python train.py --num_hidden_layers=16 --hidden_size=192 --num_attention_heads=6 --num_key_value_heads=2 --head_dim=32 --intermediate_size=384 --vocab_size=1666 --hidden_act="swiglu" --norm="rmsnorm" --norm_place="pre" --norm_eps=1e-05 --positions="rope" --rope_theta=10000.0 --rope_fraction=1.0 --qk_norm=false --attn_scale=0.177 --bias="qkv" --tie_word_embeddings=true --parallel_block=false --init="normal" --init_std_qkv=0.0254 --init_std_o=0.0254 --init_std_up=0.0254 --init_std_down=0.0 --optimizer="muon_variant" --learning_rate=0.0068 --lr_mult_o=3.0 --lr_mult_down=2.0 --beta1=0.93 --lr_head=0.00571 --max_grad_norm=1.0 --warmup_steps=200 --schedule="wsd" --decay_fraction=0.81 --decay_shape="linear" --final_lr_fraction=0.1 --batch_tokens=32768 --max_seq_len=1024 --doc_mask=true --z_loss=0.0001 --train_tokens=220300000 --max_steps=6724 --dataset="wikipedia_en"
Each number is 128 + 32 x the weight over its row's rms, rounded and kept within 0 to 255. Layers, rows and columns count from 0. Numbers have three digits each. The size before them is the row's rms in percent of the matrix's.

# layer 7 MLP gate, 384x192, rms 0.127, rows 35-68, columns 128-191
100:070050170126154118148128120100071161101142133198145141136096095100106138124093196128177142168122086155140152136099122146080145119114100084073140160102124125129123080134144058162112122135119152
087:041202201145140126146113151084144047147162149133093051094121156099124163127197118131192129088091171146170128145187133085116124163125161137142105151094193115106127123153116137185097123199161151
095:100146131133127107085130089125158158158119100143150147121174121066154106166067138157151130087207147190197086162143086120085146132105144098099091044097115080196150108124119061183084095116113106
104:084221152098121154135120101111157167135124141117083165103136045128081098157139137162131161115144171156157105172139138116131138124181147108110112095143085120118183167158175175181149147154117126
102:096152127092092168078178101111174130152170165137122147135100171026130077099121105124114172116169129171100137117133187197110168096157142186168167122115167142126116045073124109114114122091123090
103:178122121151108122129140157171108126136065119152124151078124075127139134161088076133121152086107121094120146143171143194090078144097189108090089203144133160135152152188084116106175089114077136
103:126117125128149072114140135123100117155138117130147086144160161169108168141121040156128135171141101085115121114131167184152137100120197076084138168161052206132131134137140115182085082121122133
085:124150152164190144105128082139120181137127074138131116068106164110120164127110076120141180092114117146145119102096149121181121093166130125119042120129152124056153116138125129110139174100144171
102:116147104161097159143153090131156091100143173135124161133169103071060138093112132156117108096181177087138165143146060113114117192134122094098128141187042069123116081126181147152095127082096142
099:162104116089139170107182082150144068134117170188127113082139125070164140090152085103096088194125147196143124093107107080157128158139103176106121166114167105166098073153151105191101142164194086
103:121107119076153103155043161128183109141135056167149135114088132131108118107101142090120100218108137141116099085109110162099090114112105112194066155135116180113136124120081125156178114145083170
097:129093139140112131136117185153131132160155151141178077088129145176225140115121131153122122107156121053137180183169134141172146060101128128077168090099143129142080130091135120147094076159126131
096:125124118200173188108121171126123076120094184103163097141136197110141108143156107143127171123093117160137146150190097094152091156067124176134069104107149094126123154179178147129214133151109082
095:141128059157126131190101147107078186089118052106164101111107126100115135124136197096173158169120125152137158125113158111134155136094101110066159110134132132114081125119111100112132152139138140
098:103149086136150162087192066135098104109136126164113118166137104164089070129131184177114213094100102072143074120097177134127143151149180109080163120141104103095152124115102132120161149113119115
104:133162126206103119108211091106207108112144111143097098164105139092078153128117130130122203106115126083102085179133082136116137100111209208113118154103089117163110114141163120108051113128129174
104:087099195079099144178136147090148128179121118120138145141155083133134163111108087132132145053086134097075171143154138124105147170129187166068144039131108098156115118117160135133121147167158113
097:096144190141131082107113140081154143118133161142082139149092103060103122112078168153168162134114128111093143166099132098103100135167107152180143092152129133162084139158099132095113057180053173
093:079125129140198171182059090117203101093129150176103135170168091108151103082133159142111147119057113171104093129185127107135171147115151152163140134137110135149168115134153134136136122109116146
095:134082111116113163109114169168100144177115162153107101096182141148147118162133219107156135098072128104190110128117116103118186099077173121148073162096146154099118062119173123117090104116114133
097:127136166135134084123141168142155087130052154184164110098114143139157188140133165170135085157172074150085125111158074175096171148137102115108112130207151123121107113143091089114132113136155116
103:117139131069137169126109143052067153159130109159135123117123070134113182155175135179073140119030106096190119200162164139124147113097099107090102136139109093123145077095133145137130135153107114
092:109125098065173162104169103114082144108126121107122104118148136122145123146115127159092134168118140153169139087213098137175107194132125124089116061124164112141131140188087143141148094126116127
100:129113103115139157121152148125141121176169140118118080141125035122148129118115143170144059145057068075065119142117142176125143122152088184073144089138129079116163162145161147154187123128135182
100:148168094129074122119166101107130143157076124168172116141091171136091107128158177179121173141152096096188155135135097167199216109085194176172143029202126084150071153117093150127136185101151079
102:146156105102084134130104142111157160181111084073182116077103151093140184100094135080148102120150102101152128120121066179128123128104139146094141133116106162170155131125111088166111169099056120
096:200155142151134117108142113127113144136136150145108140147140061099085050096081118153150156125130148114170110143121096139158127123156145138104147175166155158094147104147082124126118151133084136
099:087129101143180138116140112126087131116171144136101116135107091100156120166090169119094120140131145089137105151088157130155121160135067106121138101180102100156165194145179140132145135144098113
103:129131095153126159163129132119143149099108106102147091147144132078179147114075123074170143136181092082127087102091122158147169078109200138135104097130144101146145123177090138067130111129110139
103:100101146114115102100139107107161125217137111127147179194180104152179147088142121156143103164127116115110098103116193157108096188142054157131141133153074163133090115144185116142136197123139107
100:138142074073212109081213118171099123173095134148087165146135131128089208125107122130161062118147170098099123129173095109123129113089088119071132133128129177131143088213116174157137164071112149
086:097149133142137126150087099130133111113137164151122108051163078110051139055120103151079141153158177121140187158131099135085144064205099120156109126136190068188126087101143067093129166136145120
103:115102125119093086136156121133153138171059115121115108126111143140147124129151162145121153089157155160201082133172115055105159110054130108101128136122115105126165158125137117125122085165083175
099:150125128147160169096125166121127097127119164184164107179140139201191123138119102130118139123128087130165096090109172168136126147124068187127153130123088122129113163057133156160194082124110145
# layer 7 MLP up, 384x192, rms 0.132, rows 35-67, columns 128-191
100:174081137150162118104119068114109045088149072099110157161124079126086125109138146123130107102086110132160163119154139109094147065153167123135132146131118125101124135076127130173172143081145156
094:101152073122095155064128159173118124082091090139104177170131097126186137119148133124134054204156119163176086141112147091074153112145141117168133143166117128140133131077145151108137116061106087
092:140095102115121155098138127074141145130109141103182077183154100083097148141111133129130129097150131104160126134175144123133124127114081133091137119096125106181143078110153136119122162145095109
109:059199142124137151183101108136145176197148102080084111086185154193075111149107092142108094128126149102150173162102112161170137142126151141157164157162110157150099136107148151138088133137069158
096:113116157086173089178117135122160114163065173101109090098167104105134131148129149129111107152127115116085144117071181141161105167137167096160123099107120093105128107121183123048133163126165075
100:148162157136152073158125133106122151123100139136108119148152159081101133167077076128057049121111144138134116147206092151135111099110110090165179140134063125154077105205054089141130111131155116
094:112129158131134063128074091128121157178165130128143126108097097172145087122116129120140083171132133181086116121150159078182159169124185096117150105175147179126165107167123107106183150145099161
091:106120142126129141177136130144179123112192136126177151116121127142148107209155132157096133150116147096135151132188122115145112144138114139100176099101114138144058115185116100151097131059135119
100:103134114087105103116116133155205089156091147139076125161153146158081100141082119099130133163136187109145138103090125133140102105152148132199178127158128060174141080172138106137097160109186121
098:149161100138141118140112109082151168153096175082139081149085119160192101183053129135104190095143091083126079135162086153116148083089136125179161146103175129112176140091168110103092092136151123
101:099073130105154083200150123119120134113086125143061165093082134127106094114109083127124094108071135090111157127156130137108099149126104147160132164106126127128073042114140137110144179112147054
097:165161129135084112114128099122142182183088119100097171159148143145147180106157104157105154078123094156128149113168177162054130159101171173139107169110148146124163105124118087111082154149109147
096:142099108141106134199112103069068137163140173167138125140130063118159155117106104115128120100126102104117126057139126117147171116117063110134046130106112129144117069117087110136151136114153168
090:135118090124197158144124162062127132079170080090134167108110125099131131149165223173113122162136114151148125114121153168109175127112120125140180064157140185098058151121124095137093143138111107
098:210121132112160120135123105145111174110113140087170084175121138104144155097115091155144156158129117129113103126137206139155148147090143099130123084156128141123167104096108134109136123065109172
106:129143123053133150149114085137127139132157170174093094123106093108134096133182147114139139113178123151092147182140152137107173128118093116186095101072117116166160067129179139114154108109090095
098:122121128090099137122156094209089111124117099092166138139139104074131156083104187105158143140115190100159096074161131149093113110141179078191071075107172194091113112157114117129088111094086116
111:160127090130163096135144102121115151080122065102175135136135118106106105145079148138107175148131114093140116126126076120185093116170135114107140079131093136060121140116085123087128113099117127
095:119095093165115087169129087097082133107120156109083073126122117119153114096175116201089113116159055129127085119136095113200104144144103132105127135117108163096148116197168163143124133130118150
095:141103075122138162129140143102045142120082126146176153139194103083172099152168086172151107088131144095156134125048117106144127079137123175112099084134187170126110108145101192117156141139133115
090:136165232131151145165155183147145101164107134130156095100155131104180169141101129139166104150137137161092170105133108122132186136169121081151089090186147092119090117103145103110116136114127105
102:141144166106099097141107130150194134128153140096137127145067100159129106097156143099143054087131199123188091138140127189116087131124109139165076118200090126067094127142114119151121114122207143
095:128146162098142113138124150116197137121121161157158155123137084102153121124120154109190088122077153146126146164138184167157105073115178143175089063188211044113058141129133099110102147119157149
096:153147109080126126113073128090104141131176102157197110066081063106158121212122143154117069121131092134132112155139137153054167134184173105151121150050140162109101093163161149080165113103155112
101:114115118142153101169133126143191120102175100099133150111148100154097070142170102107120182122186128079126141161117118140120106094108059162126121096110109136110165130193130152082211196135121079
105:134105155134094068115147103162115143134162167142131130128129165146171115120129103141101094102090150137166146112146082069122093104087167092157145183110122064137160164186147202104142122094144152
104:155120173145104137073113183188109142148123121094128154178150140103131101137106120173135119208109114133112103196092123144131102069129144083166161217157080091155177163098116098095129080135168137
103:146136130120141167136136130090158206140169138174132101128116151113099075130174114139192070173162067113133108070201059121127173154152164159147138143134092132125053206050098107155148136069131137
105:162151127138138098143150115089123152128048125121192125117115123135165142125099091166145153126139188070121166127100177120115179114049172188136135140138150084117170095147102127073127143126152119
107:110180076130150164166111119134071161141094121128101195148087155148083096162139164097095131167143138155075142094155159198102153162131177093158147145094112136154114136142121099115125129076177107
095:082146133153090143127099073098106123100106117195106152156141124211178096124131113130158094142086142142164167165147134108085073141166101132130122053102154140134126115123116105099127167090141124
094:155127100133161160093145075136120152126166131101135197135119141121124097104114136121133119096099110069141112158100197128149165156160181178145117144149122155095121137121066141154135089128084155
101:152125214122117185143144167100077092166140127160178054156156160103147092138176153115188168174144129134086144099169091192178140131111129148125176128101158143184142116111159130104155052129139119
# layer 7 MLP down (transposed), 384x192, rms 0.183, rows 35-67, columns 128-191
100:104175171124167148150104151085129150133110062145134232111145166154112167140099128136092171117074120091093110124128106137095108140153112123120117082191107120132149101155119076131143132134078136
089:209091129141118162086127105149119176167148105148152172162070178085101080136094153145072062085114106104071129102164104098146089127099084143110077079113136156166133127157156137152051118170070110
101:145126083089146112133144135139078074100180060090156162120078124119144111178101134129176105136120112192122097152158038102150117147156153157212142109062112185134104048162087106103101115107137080
107:137125084115161149127077142189092144201036169117105081121171148170098060149098149130062117070104068068137212185117099098120154174168120171167156145148146114154112105168142154110179115157133113
099:100144148078122116118144134101184101074101102083102108130133113080092121127126175124126163150151114109123102105136096128121177135057129143118080076159150137155143102081159122062096215140120136
103:123107118114078092113078099098116184142112170120150058141112199119129121108122105115060120117113146163134137111129125046159128077096174109111084109130129156107143096100099063100143100132113154
103:137136129082134124061133060130079091188090109114097125101110090088120142120112120108116126133103162104148085116023086143164189153080134120174143128084137081155056117087108071137131168177147132
092:150149150146167127128140144105142129157103129194131127069126126136122165136154130125131124145075151096098083150152066108065082157111138116104142138089162109126145101129100107122166112106122153
099:114124143098129088137113082121073174088151090128150163096149136095131091102195129145201155093063113125126112141161142157141172109170108128100147131105125108109143157126124168169100120091106172
098:188147106117104144137112093194171130079101165162137099103096111104127120115197125155180129138109118180107065144116112110123176111090160135127099128103062077126152134083148101110124135133151090
096:067137132108140154165182098099103133149118124109174106095161048156176081086182150117151127184153182148157050139083142114142127142123115113194135137113094134157106172142126148121160174095183100
098:132047079127140093086100111154139101137184080179086166110115125125144084093144107102159160163138134148071074119116121156132102119141123160138128103130117127090128070178100113159148096135092155
097:136103147117128112123121130184206092128125095095102128121133086088101160201140167136172126115125174165119165124098077154117137126108196123109215139153114153142140147113156095142154160096123201
093:140149189117048155148160138148189112083162109162112142120109166107133116127104160164120107222101158125110115124133166124147125120145154183110054148142141162109132130163136063134179125118126087
103:116088126115145138086147058165111105149127145149123120157112067144122063144134112097223158170133178152181149117156108103124125141092144150073117161147092130145089113154144123081125112150197113
106:128098097109135122168128093159131162159117104087098163096089156117128114146149053128092171130117112146115115140104075143168148139077135141083102141124186179094105151069063098089091119110111163
106:108110143155126111112134120136176153148107131098115086135071177126158129192047122093136156096151192085145162167107086173109116088080166167155138136130156145177160117143110100066142124174191158
099:149136185170143134173156186114162127117128202096101129087114135119056145128152101091124155133092148097131174140116091167155164113172199110140113133114184105169131127086134092130122138088108125
097:105134151163227118164094135100115124101146099136092096145117118099087125096104115046110136165142131129131164105138134135078164108088143158134169166120114070152131119095078116116152173121105155
092:203178125154111119082091133147192159149096142126083117139129103120110180139153180141091167159067107099102196158118163120175090172068131144103079091135098143151113164176180082151100159132132140
094:080106094191179094180158116123149138133137118124082093093147103105186150158128149100107195165086081155194138101129118103095119103140118139120172126045094087109179181121131136125132124165151150
105:083122142126156142099160180115160123150129130137124161157142131080123128132075150146200098122116145092094038180162116146146149141124160142109142137126132124131110154130113163161126098122102144
098:075082152170106087138079103132089095119102134117107124111133185100145151053154093126098102120107157136122082125101118079123128182187114085143150098053107128147202117100134126131116116085084099
098:103168079108141113163152144150186152090134130161081129143158175147108117103127125108094165132093161157123163132102113147112104088131095110169118129177127135176115102123118066180189056159147110
098:207137108141076133112131107105194100172148115152124133156105126099170156154132128065229116128118139137160066135082130158157123064122067102073113098113135141090125170152139137093152089106102167
105:078068147117077111150115129158112106160189070153109155073109091028129108098118131121132103098134161146151125071113135118131100098084089132133154175113116090149113184146188166114156157163128104
095:115114144136146137132097087090132110138106135119095085122061166071143126124133191093052162103150202093123116129135121111145155166112129136123140133075154197138117090112172116132088193129104092
106:081149141112078131136169146141124083157107109167099184152125128148103147117116132121163128100117136137086143125171142131160126121138181185207124143104118154097147163121181110106113095080112136
103:149137086144120153104106140117099106130130162117141161125116126095204054140142114164091047130121110152084156179147148124120070151146107100087174130137154214116074122156145135144108115132075147
101:099096192183200082119107084159160173144081061150089077133178132151132073144142118165153103102122090159114145115099054127125124117116116114123140102145105150074164188096119104164176107149178137
096:151105112115094114078108080096111139087068151137113143144136107112176133080081148111129119127116201106098132159124147151098101113134099098154128156168154148137110060167123154120127056170107089
091:071122168142150167154097170175173130076101093122166157096105134160132091160169176168102073099119101094155132138151125098098122106122153112115134086128151132189105129126172062182150172142081163
099:145162141169096112122082116126137128107079119157107132156172145119168123111174120132138163091125063132160111097112120099097148165152077118158140096115164045171139173141132102134095183132120099